Weights of a small GPT-style language model, trained from scratch on English Wikipedia.
Size: 15 layers, 5 heads of 64 (1 for keys and values), vocabulary 4096.
Architecture: LayerNorm before each block, rotary positions, no biases in attention or MLP, untied embeddings, attention and MLP in parallel.
Each number is 500 + 40 x the weight over its row's rms, rounded and kept within 0 to 999. Layers, rows and columns count from 0. Numbers have three digits each. The size before them is the row's rms in percent of the matrix's.

# layer 12 MLP up, 1920x320, rms 0.133, rows 1807-1913, columns 128-191
098:593454515537527493497479503564475597598522540464510484478496530496483498557471510488554532475588433510493514489504498571477447492439505462542521512558596427459452533482482446485557463520453485
096:529527463520575571468442449494469538530470448507476436473520528550541447555511525531477534512528498534543490501458484505473473486467510555498552457536505483493511491554505507535543414478534574
102:482478523488501494472500560528498524443452538518393551510517474420543475430542440521496473509569520511503461439444541535532494561417478473541517473424425514521553522535598432489531540472504518
103:511476464524506543454423510449539484519533540431439444527512474500540490500529388474460523484477612411451494493504530442499537517535532478489505510552463458545507459468614400546541488476438514
107:484564511513509550524437451543524515534507547473473470513513529504544429395506504504519486442520527500480498500508428437570473537544553434539478420480524469467560448481481553531475525522485446
080:527510482489559497507606519496553550492444491467563471434508534481444470454457540508530537509511604518553533436531507509482494449514494501518506504409488531543450445533487573542468470510479492
098:537503479466442469468533488536545466547501545593496482471518479516424438484507491478523470440451452510459457493498464532570425411457523470521449425445512535467557492426506474555491473425505560
097:446476516413487492548468473470461523516549485511514468509474502530480490489536545464425521393545482508465456517441412496481462508518456480478545503482564534448482476446508590507467505485517568
100:445482455590481491512599486452457569521542516473471579491520517533493462571468496509476518475539448440494467461496478492495563506488515469499402530500506588502413492494499509483508509472536508
094:487470464504470533499537485461581524508510540493485415522492445480504452502522490504540580425565449491502482541508461519523488566484462470513464504495464508431530524492442480521428499474578461
090:456572504536461579461481474506500550487526487497518472538456522512504477451521568485468564518515560551504417507554541493492555459523471530398556503508527547434440501483515484452464555534484512
123:542533509532545511439516441556503467540538524482445503521555483489512547535463487408524496542523514498516479490486536509452474523511477581576521574486543476470494481456467470482546456480459446
098:442509563550492579483475473501528554536552545481541542545508514494495420523455480497461483489481471502495527524511408511468478594415491522471515548509525527416554542474460492422484461441522562
104:515441476495503516432446466496496493539532561548495463569516523536545486504544419483490490488543573534530493492562585469506460526467547524521512514492537488493507545506525388479467503512533470
102:511554462518502471504500404481520512540513449484528525516532489513471483613513531467601479485497577467451473535548515543476541478521503483564510477470513503479508448557515445467548521483537516
106:489560532470438478484501556516499463532569513475480471527512493540505530486524525518538579478505512507474498498514532575499498380478533563520510563459508520446443449493524485491548491500451504
112:578499472490574493435479525507546568496557570506507461458436447513502404450454521530488534511492514486486522505494523493462503473555455504525517484495489446466495506485516554520478496497576570
103:510493445525493438512519502472504486554478500566533577482536496499468515486570457499500546464508485430559575483466527525558461445507466504546472580500487468485472431530486511473457475533543453
098:519535506543504555516475472490488492536483468484477517502468499538444502552547519535555477423502533503549492561552533425483526476405389427503512467519523524494402523508520469481428457528474504
101:479504497470524439574477492566545467501504474522520548497484537447466470480563467478545476474498528508505500478581508528515453535378449553494532487439495545557457492544454515544459424549488463
106:543523604530524440485511500520459518521534587511560494566472513525543491490531512485481547418523454492433436462550458502434552479439449464475450509568537520476524487465465525421541556531473506
097:445516517463453457462518475548503404508561543553534524460475575480535475524533447516419526511542547518434429477460484547527560416483463556511483489548514488447431485467507435498489472540531530
097:483535479454458497520466567452492526538490526494476477554403521503507518372536491435575497510615579454534434520493454433545473543494511516522421507554472540517531546534397523492576502498437433
101:533521505471465564548348527564559495477476455460490487509535516532525499476571492488511544515472432521472563494505536508522531562485492526533533464510449554594488509478510427537502471556529529
099:555493493483530516429480504541452468487523510490565475497515465515501457483409501540418504498492554512465537517484510488579483416490546459498509403566515532413423500510511514553479469477437446
100:470486483504492494480475534524535489455521533505467459472577508492525480486465512453488551518534483527515452424526484474494489561570469487507523584480548521580459536596489501454534541412505481
102:575430456430492533483491461552522480489520528463493502499547500486557479397506494503527432480511494479524510563430511524499472434570536507516479571470470466509478541450464429499493538481506570
103:528499424460506561455498555454547440469508562577478486576504473535532505458507460457525441486543492572446533521467540540476526432444484480493527463495513412514438596500525504474533497546533493
106:533509529491555493469435472532507556558502505464523513548458433485514387522523445482499486607524463512432449472480533448550435488546482423509478394488501530412471516587552531494545531470436499
103:529573569529480557514569534546523451453504473510476497474502465542480556433452511509531563501554488381525492534468479523495528470489441464472504394513535515481451553548470541585493501486548556
097:461451577457546550514511454556466505571527510462493445419508487531462501441491413448453461458539469496571529470453464511487500405416533460497557486520477474485525493559464524532513538583434455
094:500494502530518495459496517513470425584570460484498566521446506564584587466429535485504489451451494455510485404528525552474525544459573452476479423537585437464514488478485491451528510492524513
097:453521528597548524518463500540527534468456490485446457549418504568514480459427500593502471569521415483473511477518491504453466473544445516547495491519454462551552587499413615475457455478520509
108:495513526562477474540522442524522493528573492524439513594517516476471589476546419503501507455533544529472526464538512503509466497465481479528436510534522527588461532450465474468495491460515542
098:455586496542514490517560489504501516503542527506487390498502542547527523498491469478453447495512480483475480520491537526516531445484483441486550472496495470479425449510516440533545464531452523
107:420540458466526527552519494503549479479505527528568521498488589515526482488468524461439571478500484528502465532521500523454456492513466478466470516482459460488500541491465543499537553412511525
094:417529486460532500508464518490421423548556487484447484464518530444506430532481443424507506464532512573472498522536451508501569496501443478548529401484538460538454496556512468483456547527482438
097:536506469559437477536494527566516502471477495486495520415550492584502525500563485540582466496530530542493530459363542446419544472511497465508493475563517513526444545524451498518499487484585521
098:442535550497460504486469441504449535544501445527521447562526532571502477546586495493485437470555451491557547464534539530504475471480473435517448475492493507478421497515532574423421415468501561
106:525530528552491480501436398460457551453460557557507507535479630461570474441528527555583467473515441510525495507562528514471505479525475476528498530489470519572485470527450354459439474536573475
093:558503514513483479467443499601539477541492498490488470516472446445505494474498486503523497449500490521472491454437537553554528445451492514534509501486433481453470585521547490472461493526510518
105:550515500442477537496484562466480502539475508547579480522470527568516486417480506565503435434408469517498483482449518505410505558539532470487457496530508494460503460457475452520495507489463588
099:481471499497506522462418519474476486489484532537504385463551393565479485535460489499500574439564526450522491520488465585442451403518511507411534476496426484565501420497522460509509537509529492
091:531506512521475579480478611553522572560493491466467518459563488577510512502521519481519448499527488519488386540526545405457510517455486486542516473487478570578454462496514527434545468493460529
102:595501458457542522487498463407496535538507465468460521483537486474588479449516453539503484518519511566531486514505513495501510508563487495517449475533478540565563482536512402455501526503410570
098:461551516506525641527545529432469467557496498539411485497482511531441497471491441501532527506497422527479489484480508530525453551502511506523535474505479493537495499475529454502467514497499473
092:496516475480539479429436418514512448507488477506482488483462455513461453537527568456491487438536509536521583426514406458495527520484547550486440508486556472504427488551550525551471535478495496
094:443452529504482513458440512465473523507515497511448469525430531503479473477497494571461504547487542489501409547479516505480567420538441499554523468522480453462486516448554434450536498491522496
099:473464465574537519539532508494506467477446514512486438545473586496529471463503495481502564430517505529496497466553542560380558549526442474508502487424498439415482513436549499506532547499485565
105:520605522438545511526545539483470528512501515540441529514554491575506532481433491470464535476529508497469521482443507513520515447400500491478411461458479459546480526518529520543450438435536495
094:522508488611560432548497475515441415461563515524474515567558465476544511467485463477461403554503481497526521431474510488512479404530458473498502478521509485551527565539502402489571545391580528
098:442481563460508469517572443507582440472527515539469507490469533483435459512547548485571559515464487460432490488485463509573461474517476535493508413456546548453492564494460530531553478505468557
095:543474469550473586484415472555550439566490512502478504552508555501415448430546504497457488560485498587471526426423514479461524498473424486541474463491460499527511498427510426476490462534484563
099:530506547472494534479464446475497445532525463493417519456487471533538511531468509541437493547549449503543439487504504520512522476492462449520481453473462562496523560452506458566501517441506439
098:478452570496500457495505537490541459581466474481499488449486522575505501493445511505463548436463536519496395505509447563564497515506510466521534469526535453457489567439433520436529467542532523
096:438508502483462564552526493435543430493478585430553489564482519532517522456529563440537562503499551396521576508499508560529515441524523422490520543520465373515531544538502551521536510522513518
099:505521465498491477484484472506463579451544535459508497466484503493478504467517532461464506515533502507478404546537531438553503516487435480463468477431460454517461537503470582564491512505464524
098:441522529532519523482485573538473509479479520453419527476527561568518446486530513571506467514546514494562540465547538475530459482520492525442457529439494505562541482576465427531525426494536540
107:405487444524573460487464515482456534488525513475539539520420492481542464480495431464553557557585524515589502458478548458438416485491469457514416526476498495526545478407530504501563516519479519
091:387447532529573465450451480468483541476474536489485418526510576546563467492493516426504451440488516546482558465470551484486519560501569540509511461496500517521459538485541520517542512470503626
108:484635426466479409494454482569545506523527511506459504449496554482490524510541447538412454490494524562437466469437471510480449592502415506496510478461445456473478528617537436482524530485525536
103:551492525519557515582447522452551490498514573444476469569485559502534456464443528558543512509527536468521502530458503479476505477553480510483545454420483512478521521427517547469547439542443477
087:514468459499498478475480493504452435521482558439476495475520473537466496499524531459532473493549517517528476408541491529444403478484479470511505513502432497552453474498532534520383494504478538
101:480525462507494528499547574422578451571553527447543536498496520528460401509456476520520510548540452458509480547469496568537485433520517467514499491514524467531500512534501495499496519485504499
099:524557536516510454509469480529479479523519441492537509532427485455515539475475496422546537491540515517427466558566446471487447476472511493506477503474452563504504495526501475512443522507553501
102:444445561487564537541500450528427473586566545499411480556512541472539445547536590511455479539483476477468527478446510502485514470483458488542441454528496519494538493430507558405502462477549574
099:534507548470435477455418500425506551483593470527479508498538560547519476482476477560508519458501562459512502600492462513473482535521557527502482479492458477393448584481536489477496532604518518
093:594508465438600470550469454507518457450530478501480480467505462520439563472543501510483499487546371484477442430506544513607529544475465552528502435456497507491409470530559477475521499513493550
098:401434576536413502417456520490586533582502543558531588525486461496487480519554543455473433474495497525537476531509518474534528453496514403542527439543505529534537534537452568535472492474525515
101:466557538489512540504553494488428544519495520509517475469562522474565569459464517497501466454547528557537553434508481506489542524501484536510430440490450494425548553540542573431448483522457556
098:488548502460617524465455465492446489524499505497445457442480542485457467512503520533502466466543488477498466508396488517468568526443542545488534471473485428454572496485477602498492463468427512
103:567461506522542531486490474500452484448488530579516471560572480466590510517501571470465472521476602504472475477487588518517466471520505504589465556484455534585486553494531476432535412580460493
101:564488506491527472467484496527463485517523563420465512474440455462517499454509524509518497450568544519526487492480514546509533530509520481462505449539400485513537492505534498470488488515527568
099:498518549495529455532510488490539565519523470508448507515400466518474523452504523417475503507521486483528475505407526561554549496513531512476484511510463448534447475528507464491608480452452495
099:522540544528515599570523507436462532518482551484496484488516477383584428555503517512509506481502464502455561479518539515520448491519491511498487484515557498557486443479512534483509493514476471
096:539558506531462455544553537445447514498506527481501559466513502510538446507506499488479463531458464472448418523523488447528588504472470523527453416469472498457552495488495468471530532444470453
103:545488436543504507501446558479501526481453510523489460564466484546469445483457522502457558432428533506461517511455522508517526532594436526542491506535517515536571510364372470480472570524500444
103:514534454510508485493556519541493570525467523498554505612537527496547496471432486522533553594586462498496531456519500542416456509576513545552495446502518471463516458559442453473437478538484479
100:507461460508573377494469438487497519530474524421529487504516601513525579506471443526501462537429439515512509473504510469524495474493459514497492490504502459522441451531427464515466452507525520
093:502528417484504538496525446447542536447528485520474466517521541574568410446556497490539437443498451550520495579517530545470539553494471490469433480557474529548470533499521488542498535576514480
100:456500445510486609442480468554520453514445444434473478506510478533516497556489505570481458526453617507483457502456559502543519538407473529524471497502464516507543534478472514510512493454441498
102:505533485520572544458523572532547465497579518468470476494334487536535458513526466425447494416509527521511495475581513513563500566467518523558498482584475481535467571598532530566539422518506514
099:504539504473559466441509582482461539475537428488470446519469487435532451526509496447607438498463478526502536417492480511407442450539478492502589516458494466522503451416518540471520539501442504
104:432508454590517460468566457511514442418492521475401453485429564499489555512480490503521463502512479451484499462474511582470516482470467522491571492601447570537457542454470523435449472456465420
105:492529426510479510418471484504510446533480503415463454514541539478528451456490484468430486490518506478474463481538543476583517501457448539544427521502509450499524454491440528498465552482503492
101:459472558563493474477414450564487532578452535555531494456495561483419505519529510450480492467511475529492483528522409540461446491586500485455498517518509517491574495468527446433539543513437460
096:547500641490595491486503509472506482506471497528497483463464457511525493436552461494588540520490452543494481547435462470531495521497468504515495443515535566537487471516481577492499502444434524
100:436572511553551501502515480518455546507515546478449464547402516500514497502485504482490507521505517471532553488496473434522484543470524470459541523442536508528514528445479448647483434493507523
100:433533471494461497505495594465530476451579455428498524463497482441575483457479505460466544514508456536501504544447559562498504507583547563515432440473568421477451510440480485482458456475507479
109:506526425438496497532527476500538567460534515494466471515476527534545436475510537466504465564464431470535470495434540465466493520527473513584514461480553485483513516519481505455526493480467578
092:405450590501549508579489522506557520459511533511473537404510459523505521460458459506504538500485539459486459464516550524481527506467538507431472472405417406443517490465549428563494466489460494
100:532493511552484476446549494516519503519493526506521459473512448499482498513571456516595490511490515564478538489499469446567469469565520500446520456494466497539476466482542534561498454499470487
094:471548465533600628516487485508480467486525552516482451545523434548540526501529501538513498464415477492416450434495526531522504419521490604508520501414522552483558467501454535527509479451488466
103:496512557460485506476485559549495499547515533410459533552527549520580463550458454445572429439575544538451511466476494500485472518414514511522390553451459504512586503475397424486478574584485523
101:511507486518455544547570504494516508472509468468488491487468536483534515480504454424547523489454540548500545532509455518506504458598545406494494483508595480474587491465492491500463506516446472
101:487479467448562489514479497479497503500426470460525473485547512530491578532551486441485504453472520449450496474523482546559513502465524456383465500492544480484450489519545534523525520576495555
094:469529530491511619436503513486478443495455503560573469477517471480500561496495504422521492500382482539482483484447445501492529480514517564524555522566389516476500489468507451537500523527458447
099:527533493470444470507544473469517521519491519564530443488534492453489397531513439554441454524510491437477468491486484545409504521429512504513533537487507443513545463504524516508551457459439448
096:526440553445550473517532504494498560494496497520472440557554469570524569477488499496506505547461448516432512461528487531521483455468436475439515509537511583500482498490455592486499569526565503
096:475466528449521465511484454481493534471509447557426462534440525457479517488510546482478493530502486527490497557501483475514532456568452485508489491479541447523552445499461537522501540489555518
108:542518502541498527406538521451512466515510518553483513530501529494527423550491526437537492547458458529513462444523443501472521475459543505528483436533510448555453546543520455521463505451478554
101:500561543485467484497488451533476472588500455495539414510554515577482489458569531535448460494454394485475474511498528557522588505529436521522564500529491561508478489584431498506433444511450530
106:492427490523586466486497480423564501483495515572548432552447549537569532594481525404561437472526492481497484483446513530522484475441463514511510517490527411496510464503473498526536478570441528
102:472529524531487552517483503511503524481514519485461490475468541474512474434497526565516587521504475404453441567506597474470505461491490560481493444463516485524504487517545485438433463512485482
102:531562469453536450516480553489479575543540502478441529529554490489538520564483502469529523529500523465510476535431483489505450508503519466391472415485490462497475465480520490486547451481436516
095:553489454482573468537509482547545405523469505527489489517499455492537479530593504439582505434444558539514412522433548505521508506513523506450529520566500468570578484452471488467482503527469561
101:475546460457518450538448464441540555505483517504471511449475549512459479522438512485470520470497527581555497443537436488520470516513520520455567446548477490536616477525487483475578507526512485
# layer 12 MLP down (transposed), 1920x320, rms 0.104, rows 1807-1913, columns 128-191
093:518513501511559477517511424516513497452446491547507504498547476493433535460497473465531490479548421463464469426537579496525512461464535531440607466479443495475440581479456362467552513563552478
102:507451471473512416462538454478482535422549524504479526503435454459480482470462519515458551454510540535485471472520525490496474496482476476394516478460448427534434474567412529517503447430415565
103:609476482499474539580473491496493473449523455517568503522473499559454548564503555509537481524482550501533519510454485489537482477449469486508452541546515551462528520422516546384464526522515490
107:476486539454532478470544484509483453518482438497470545512526508485516475551552468412532509519459508413458492518542527462531511566538532491516473543493490511459493520581542529483501583425523487
106:501416544540514493505581441537476425466536505553494561502473505404605508504473523510490492476483580442528512535415467475446533516502539522529375490473519528476439498465557534539511470546527509
093:470486489480483519440501472496410469510444424496444487485477505492423473506505478513518465450555451577470499469555542513479471448442453447497463551486530537531538556489529653566451488534535516
099:458520454490499564502567521504556470488485546434506480498506542564533502495493425465415491490584441519446461433510471502475527496513500572503556500508507470519470384510491492534493518513481496
098:529514504628506528514491469534580494415498591525541473517507520532470441490577438460547548564491361528549517571586507461530477536483563465452625469555498449474522485442520548479518515491490527
104:452496544479475552472501482454517533510448457450508521471466395519491494439452466523492500491395486534488467514475528479581504461565469494491572486454489493516505506455472526557494442521504481
099:472516533496416511507478533484534524502522502520507520611501470481494502507468481448502501463502378529531452555571490478473538480509502538490429523508565487507488483443547482432441510448492535
084:536470489537514480518564512489445429486522502523551475474524515503571499483460449548502532543481536501478526435500543443499446469545535495537608472472488507463572483509533370462491487492492491
074:490519491492464446485513451474507479533492527512443484538616516506498503555509484539518492511518494452503539431510449504476421513557503548570628575458548464452495463476522341443511504492471500
098:507474482483534444511463502559578489473451508520432491449491443474462481469466504549528488420534584454487495525598439526508502542552545551503521514536422520493481489490617543476470515457515497
106:550458482422500518533465515501445504465524535536490485536468452548537449548470521485518565505470493576575438459496512519478496543550478470548490534422578525512488458464542474537447469531473428
098:497508499556458494452367509493544494567483484442532579485467465529425556526531548498531461429493504517566503526576538551533526546613507484433503448498584475547477442563518523526458476476495495
109:520428501477492432500447441485555493456457424488498539519477498458537525501545483589531497437493487553537519556463510559541540590526462556502531546455469514465529463541473473561422504404532503
122:498536555506504535520520481589473547519493492511545496508456531554452508499562531493476506540520426510535543509460556545462545502537512520499496559470555458547508569540464471499450592446476497
108:517416429500486540481455485554509536501540443478543585509480508506472505466455544496469482431499415545520529499464453591470580516438473454518564505489548524525527521456532557471557526500468469
098:543440496509491477441532529544560514465412522539588545501485505559487510499514556467506480518483490486480496434506466530525519507525527477483414468519550452486583524537509482444472491441442519
110:527470509517467467491534528522491509458523581478482494532417497512507505568425542457463463511477540524501474489455508479509568457467478503512430505440517453466529508507562595421520540430497375
103:456519485485513480518531446497485495498470409585493477503598507435495442499539480501456529482489503435490436462463485557540521526427528434438500468525404537463529451466576487522433457480451505
088:541509503530500523505478507463500567529486473436513491503565469510471495445452502522526476536448395558534532495511499483493473563530521468496656477493490547558547528487474431463498484418518504
089:460454504417547487560449453453503498514501529528445523501527473458504431491506459414502479435491509510490526502498499487478461448529525510476646536440515478522519486457494446489487459561489542
096:518475471475524413453470507523471525579487545470516513535530494483466501482498541534426487438554576509510509536460501435533535466497440532480564561486531510458528403503481470524509508552487473
102:505486473543513571513577497509536432531516453476525539539448513480449501559519460554540511503495556473506451471514470567455478556512555479538514504510584503499493512486475515464516461486458467
105:507448462501470525463455504445426480477518524541447507574473458512542496497499481566527477468481445579539460544503511502463504485532465492534436526482499493431538523540498557514494466453519538
107:529571447482478548523528489510475395517467478435516447507517503543548477478489553535477446485470458459571482518514538585548487485468505488501539561452462472420452497423494546497512464440478475
110:508456517471522463476477571460506484532560515520513513482454475477496471500480562538503532486558610497578505540469456505532490398529469453484449489514491492467446528475490431537502430544580506
104:461514495451589488538446558507500592519567528462592562521453507525527499529528509524475523547498460504511527509548535459562442526422499512495448547477417510543497557457486531485573430428511513
106:482469536479502524498527568518481479430496518548511552477521477490472475556503502568492444511537474513467540539454455457516556496517584552532508473496443503497571464498431412475512518522513497
092:579520506505521468494525528478554526518418519461507536575514521500478540438429499401549527446427446542499468527570496457512448522576505593457702486491493551463468535465495502481504497484578414
093:486524499519430476490411483548481496484457586509558430531526477456489536510516428477498503531509492586432484515517510463504483433511511493488592499483414501482467545531476487602520448551507487
098:506536457521509530448518514440521485492527473530546476508497457427475497430545436524472453492486419475507504536500474436448482463456497455514548448451554435520569521451563543508445474451417456
110:582509520484480487530492466478481505463492499489496521488490556443463538481425496446484435555498446564470548389452515564475497481536512512508456443536494467534538459466471555495509553445429484
088:530487546521482494523448481441526493466495501484489567493477469490513510563487520453554491473489454523536486500487357544537463513459492510501549495412465521471464486471530481468530531513520477
116:550520471552458516427490427508541567494481474459460538536492480497473545520421453507492471522512442474501476442490406417500507491457497572550455546438512513570516553476495568497507546460539473
089:471485526434462499472573477472471489565545488475539534435511532552452527527449542555523480481444494489498527406486522529546476477469538509514581471506553486480467461526534399497495553500464444
095:528494497479506497515478468524525494570471455551559556535461515539534474550506533523421511495491547472498503527512455501487564504470527469490540488465500475455477487444530472425562487534452505
102:465497506513590496602501577445524491529461446461432496523457491487498456525503474470500497433513571483479462520509498476542432538444504448506483525527507483539520504490521524483458504516507482
097:437548504466488537577514469465491576443569511573478570439489502502525485451496501423512426490432528466511452528502622525517502500437535472516429597485544544444486512532445452458474515547544457
090:506499482593484443461415468513547493515523497464531496520489545509520516491562496481433508467511485442571483509493504526551548493487480529553595556459445503560474442451491398476536468479539468
108:484543431545477488492533499541478558472449511479551497560480520543434585533500551430548476548484489442465477579520529549571457461537490533502528460514522483517510496492483504512478487509484507
095:526556447519435516511499487537478544492533556519560562526492495494538488464437560479484396556524525563587478465527459430544497452574483454481470462438459521520418544539527392539527586431545498
083:496505565549444441540501502486467474471536579529624494472461506448505466547443435538472449604513412456441533512504505578546554485493468543481684477549574475509508497486451468528542511474530547
106:523515519551503426424540479448476484532599487485549492555489522415495545560517512460600479479533536513433526503500486513529536482526468521523426471539551480479509446585510433552517521493460447
097:582455530516521511442460573498447573523488506463528434568513551455529449443523444562457494579557561487530537504510494450521530586459503478508505468568510501466413430496526602403505586475493523
089:538499567443473531538496518477501520551467459505470515457555462540498539431454479559516488536436506505584460483495526513494470458527461547487516524514434492505540472472511526500467493460552465
086:505493435447455564519492498509532544432470531561486575481582515522521478562583548489528514468442456532507482473548492425556551503468532527484627539510474564554469508516548484506494455519473446
095:563517430488486564453490450505559499535526490537474515524476454512502475503514554479494460473493389513557496463466455540482481509514520564458576491493485513497454503539501483555432477552505422
109:546509438455573511499521456468495504549484471523529533450514579489515506455502469526500454498574524577533500420501504542535500436442543595483453486496506498542498513497546605533535487485452519
100:479434408461513470467511535455491515508472445496433508464517495592480409555513507496577476419427407519564511539474518505561473484512498554488440564497504457479464503520523386536475519515482548
097:488516479499457461441449432535523493494475506558508512485567484521496547435526504502481514510504543500562504488456544538474581462494456492514491526455456482547497524554488476417550511480540528
093:545527501486525447485543531472506451478522481529521500443497462554532514504495472546515508412424442480480489521539528524587498535568540475495462521472505434507512559538521394536530495513490431
095:443498551556532476442494521578452502423540548489573533602510512386491517535490544520504463493493490607530548479472488549552469507461489530424521505508528502540520492524414580526467526541478530
105:489521488479451463471486500507435517486521419508534510524415506520522503565479563514467461528434391470526492519496467463484450511481469475510572452555502493447547450554546441398543505514482465
101:466539504485585496555450479573539451479417477571541464449534565570525445555496560450525538516516572590554509486498448480439496469512518504451492510523436579537505490493464513505529490454515561
100:517489506477504439454462432504488488522477480513456470491497476515486457476508528488534524482495453517520532488511481502463506467554531541430418507429488441554517577511483512494584469559530484
094:463545474484489480472513484468552481535463450520525525500493480464550506517513550504527433502474496508495476442516440491482554506497451546452478557448520509481476484509481546528452511552459511
107:414465492582444480435547515528420492483444430497548464499467510498546513490535547502522464535473530525533500508543475525509495514536564488484429495507539488465504550424522435535498448552497478
100:516553406489481552516535515538525496498569502492511540493454505512548431444485513506490521531473515498514476506478503490498396452549450537535577457576494506462516472504454543469438551443496512
107:437467538485538464487524477554546536521469463513495488450517492505502469524522506407484533438482415522564466487561530525608495517549560556518452509504468468458473486517550503509527579511491554
099:545445457519452490443503500566474484528474455428547488515609470482507493477473543565495565501517476461459554484494514480545512528494457451442589514496457539557543513489474485540555459431465522
095:406500475456560440485460452516437460472457525499450469445521491538419467598451458508512550465499488512534466496533519480494531496458512495463460473456495482584446480472473573574469488464512544
105:456529436508470549487513555498508525484459511525496531490507536469500546506534521519482516492478462511520489475578502473479469468492537486531519557524486534474487464578449540528486500485512462
099:411537554489498574578507536557525517483541534546572564509489504469430450529475553510548499512492480436511517486453546483533517544482499468413590516479509453539458476514444410458524529539436484
098:416470458521548530504495488511509574445539469501580489411540505523442539523504489464465509484561537548437494517517505525472449499502475564456531527503553530509536555538521518596537433454388462
089:500524483457348469494524436479427488534495462518466486526475510465391530491511500515527532457492471500521459465524520562559454520433508500464411503517512493525551567581515446548505538478565487
094:480496539599500519560483535480541491503461549490559484553578552499535483532493479479475574530480474482496582538547480574512497558494543461563511501500502528494525525463518541495513454543527385
095:569485472460457462430555460505448516483437459515485530481454542548508544543550557506389484404500454452517455486527472565488501545514538518437549522464496457468515350487534463534434561538502564
102:472539398432503530522487442503494501432450397580489527467530550497470517532508520427513514493507529468540605542495478482517561437532554452498490584420505502403498468530476572522580490460533461
099:435555498493479500555534444467531432514525436523433543490607451562473509447452531480469512492489564489560509543543434479458422458434491513442519450464468546516418448566469491459470522538484501
103:490550522537537530419508451538483528484515475483447547484527478492564471546507506551485450504513508519514442441553510448432494481476500488454536547586509433415487438440524424512437515460423501
097:487476504513420457538554548451509525472511489547407462574541504478518489493526458530459493538545487458493518426480455461630531539483465454497509535529539473473545480468532523554484524472509485
098:523462423525518480495561445478448486518466497515507456489509572433441537519527451561520411531483558499480497482560466495414525473454472466522418451476476600462527494578508512482453537500433489
097:475483471436437497488495482550468470476497401551518483555451441512507547488533513382413435489536434528469491492499476458432561466506492452478571519483510429506532554527476416536505534503526483
095:513453545482515547536447429532518510485534478486550486501463509492463540441533539469446503543495527499477510506512541482377472458539494468482419528507580493517513442492500589482481539441418420
102:489580507518517526440489475482505417517537476494460466526534485538472474488402527516484532476521491510503533560490546442528484475474466551545459530448565493476565496540597426503479503580441468
091:499532522497467532468570517497520451518571477516511470462528503533533429510513608481492455429477487527433472518544581527470570524489499494582577542495537495516516534494561441576486490528466434
103:428498556498504572501562487497563448460552497500503541583472513484516456508474530533481483512545622501547514468487519499525518450481478558537435455499503485459496464507458538471499572555483550
090:443492539495521470567514566463478537555528482432477503443533467409565519526482541450454540516478414490531567551479606482505523467436527546536514526553484525494521529578597447435500591471516522
095:389535632475437518522508499494527478512568474466539571530474452551533472496561493520517526559478519485505417490527462532474475420473539466528496541493471480484523523441523448473516451472486500
104:476554579567478477634472387512483453446475456508512447544456491511478433594575447451491520468458473454555504507518467578520525555493531511454464495471415567470499552445503524489511533495487500
097:512463440542486478503521486555436486544485527532525504469529543450478369494527477545483492446538499431514511509506428514530460409438463530467613503483511454560533492484478525497455384516558492
110:453474589553439471527548487578527430493503489519496572569456477541519579487538586581437488491449483536550558442532525453557506545482510455521509473465494542491526455534523560488499427493553432
110:540451494474539491417461499519487482488457519494537544504545507534426526490455500495512506585485512484567453547476527507519440559474559501531489510498396430526490401556451519424400461546507484
096:472543468515453454406484537511496487502514475531560496535512446468508555483543537446499498509457514473493542515494524529505492465480522490482400505571561522527498475497470556556476488465500490
092:512442485537507483543522472432537513535529593488481484503567467508441452581443555487482473474506423536502489439571499488536478473502443541473535504588521467499481485497504520536503551488503534
096:535545461536462495488499494556485481505531421506524529490419460486468456473486470395521553481530539471433478513504547537517524503547528472471562492512415509459482467510528466597514524536491500
105:557509492536483553427450494541539446495436535434461469507529466458504527503460484537493465536494552572492539498475512487402534515520488440524472589465526541495544518508522523501557425475481555
086:443514512517568509553526546435437512506519457488520541470510575497443499493485484572562455505508468502407542514487469545488508539524527487507678535482596495478548511498479492527500473469508501
090:513463500510482463529505538462490571506548497475467577562530527609526509474544520476553491560520400520424531498536492447555538550499448444491580490471448598513516487591468476454516541506464499
100:419455494482565520520452445515490524491449519499485514451516513516534507418519510492531610513487440521549439544454507518443491607440447519511597502506544413477512447450509538482461494521564511
097:524485562481581459487505550528563587536502503501478492506478465462499422425453527426530517545489499487482483434464492431514472543447482520500644525523472515452498488529427422525577519461532480
105:497496429442526599462540598485546480525516465484483510482489599502513562529510524474468489548530478471434471550512477497496463524498539505484507481415502409460518536552455461505484495524581457
097:459509500477447499537456424528391428503577477487497518461420441508455574477525491499507545484500529528574478470493508494541492528453428501431705452485510545515453498486489467536540482493461507
097:494476552492535512523448490477452518551539572459562427452486542466574484436531472566522492510500572502521518503550434486451511485489522475535491494532463508479505557532456522498557495430478479
091:458449466513473485479519464478497461511498500492521487435495474504483465543484507545444474529498449506553505544576469538581476465492491481541518516482566436485455462529533460520525592491480562
104:522476522500464469536562550485490478469521483459491523527593470431536462439488495470481500498524587534494438519570485429516467535453554580528559472508435421543563478492558501461496434520524420
082:500534503581461483501465445458519525463540497472537526472501487468486429423495506493539506549461491508504570515482535481574464566510497516473639487560509478570513541483471530506500421466447490
101:475523563517488470494464549448511465518486494392516525395475524479530510518488472613519486539499506459532547490464528511433510520492483591507465575476508547484535551522442566502492453490542496
103:567518486451476461533461454466564486536493502481506579426542567486568505523440551488477541471506490492479575560528490476520579531464526490443510545530483434424532451421486361500475453524535511
094:524489575518468461495533535470481469488493535543537612476454474558475469463517455462546457505585405552499505445442456452487509446450400479511557472453433498479514506466516408474493478501497466
105:503496514482444441492500549427477526558466459493521532399507541476510558589443431514450500549541464488534548552506486526463492479440471583485512476488506543412503483479470504549536460530484498
097:476532455507492496519527470529482521450496553538507504528516520468532520525475492511468520501561499533488519475524427525461436466499461525434424451530535552477501478529468406470491432513516507
108:509436466510550511540466474514422512471513534476501541463453472462498502506466488559460547542548540412479552493478476445505548561499454508542430500517486541459462493496474527522427479525580493
100:538466471511498513458502560443423469491481519461461506482435442472458509542476486503499454433516469413515557499504482477469561519473458530529414489482535496402507542540549484545466444525477454
095:460522433490531499531495555473555452492445527513479525472551506530461505562459449509479493472437475456474524501501528521566513523493422579471516480508490428478514491425483533486449489496528470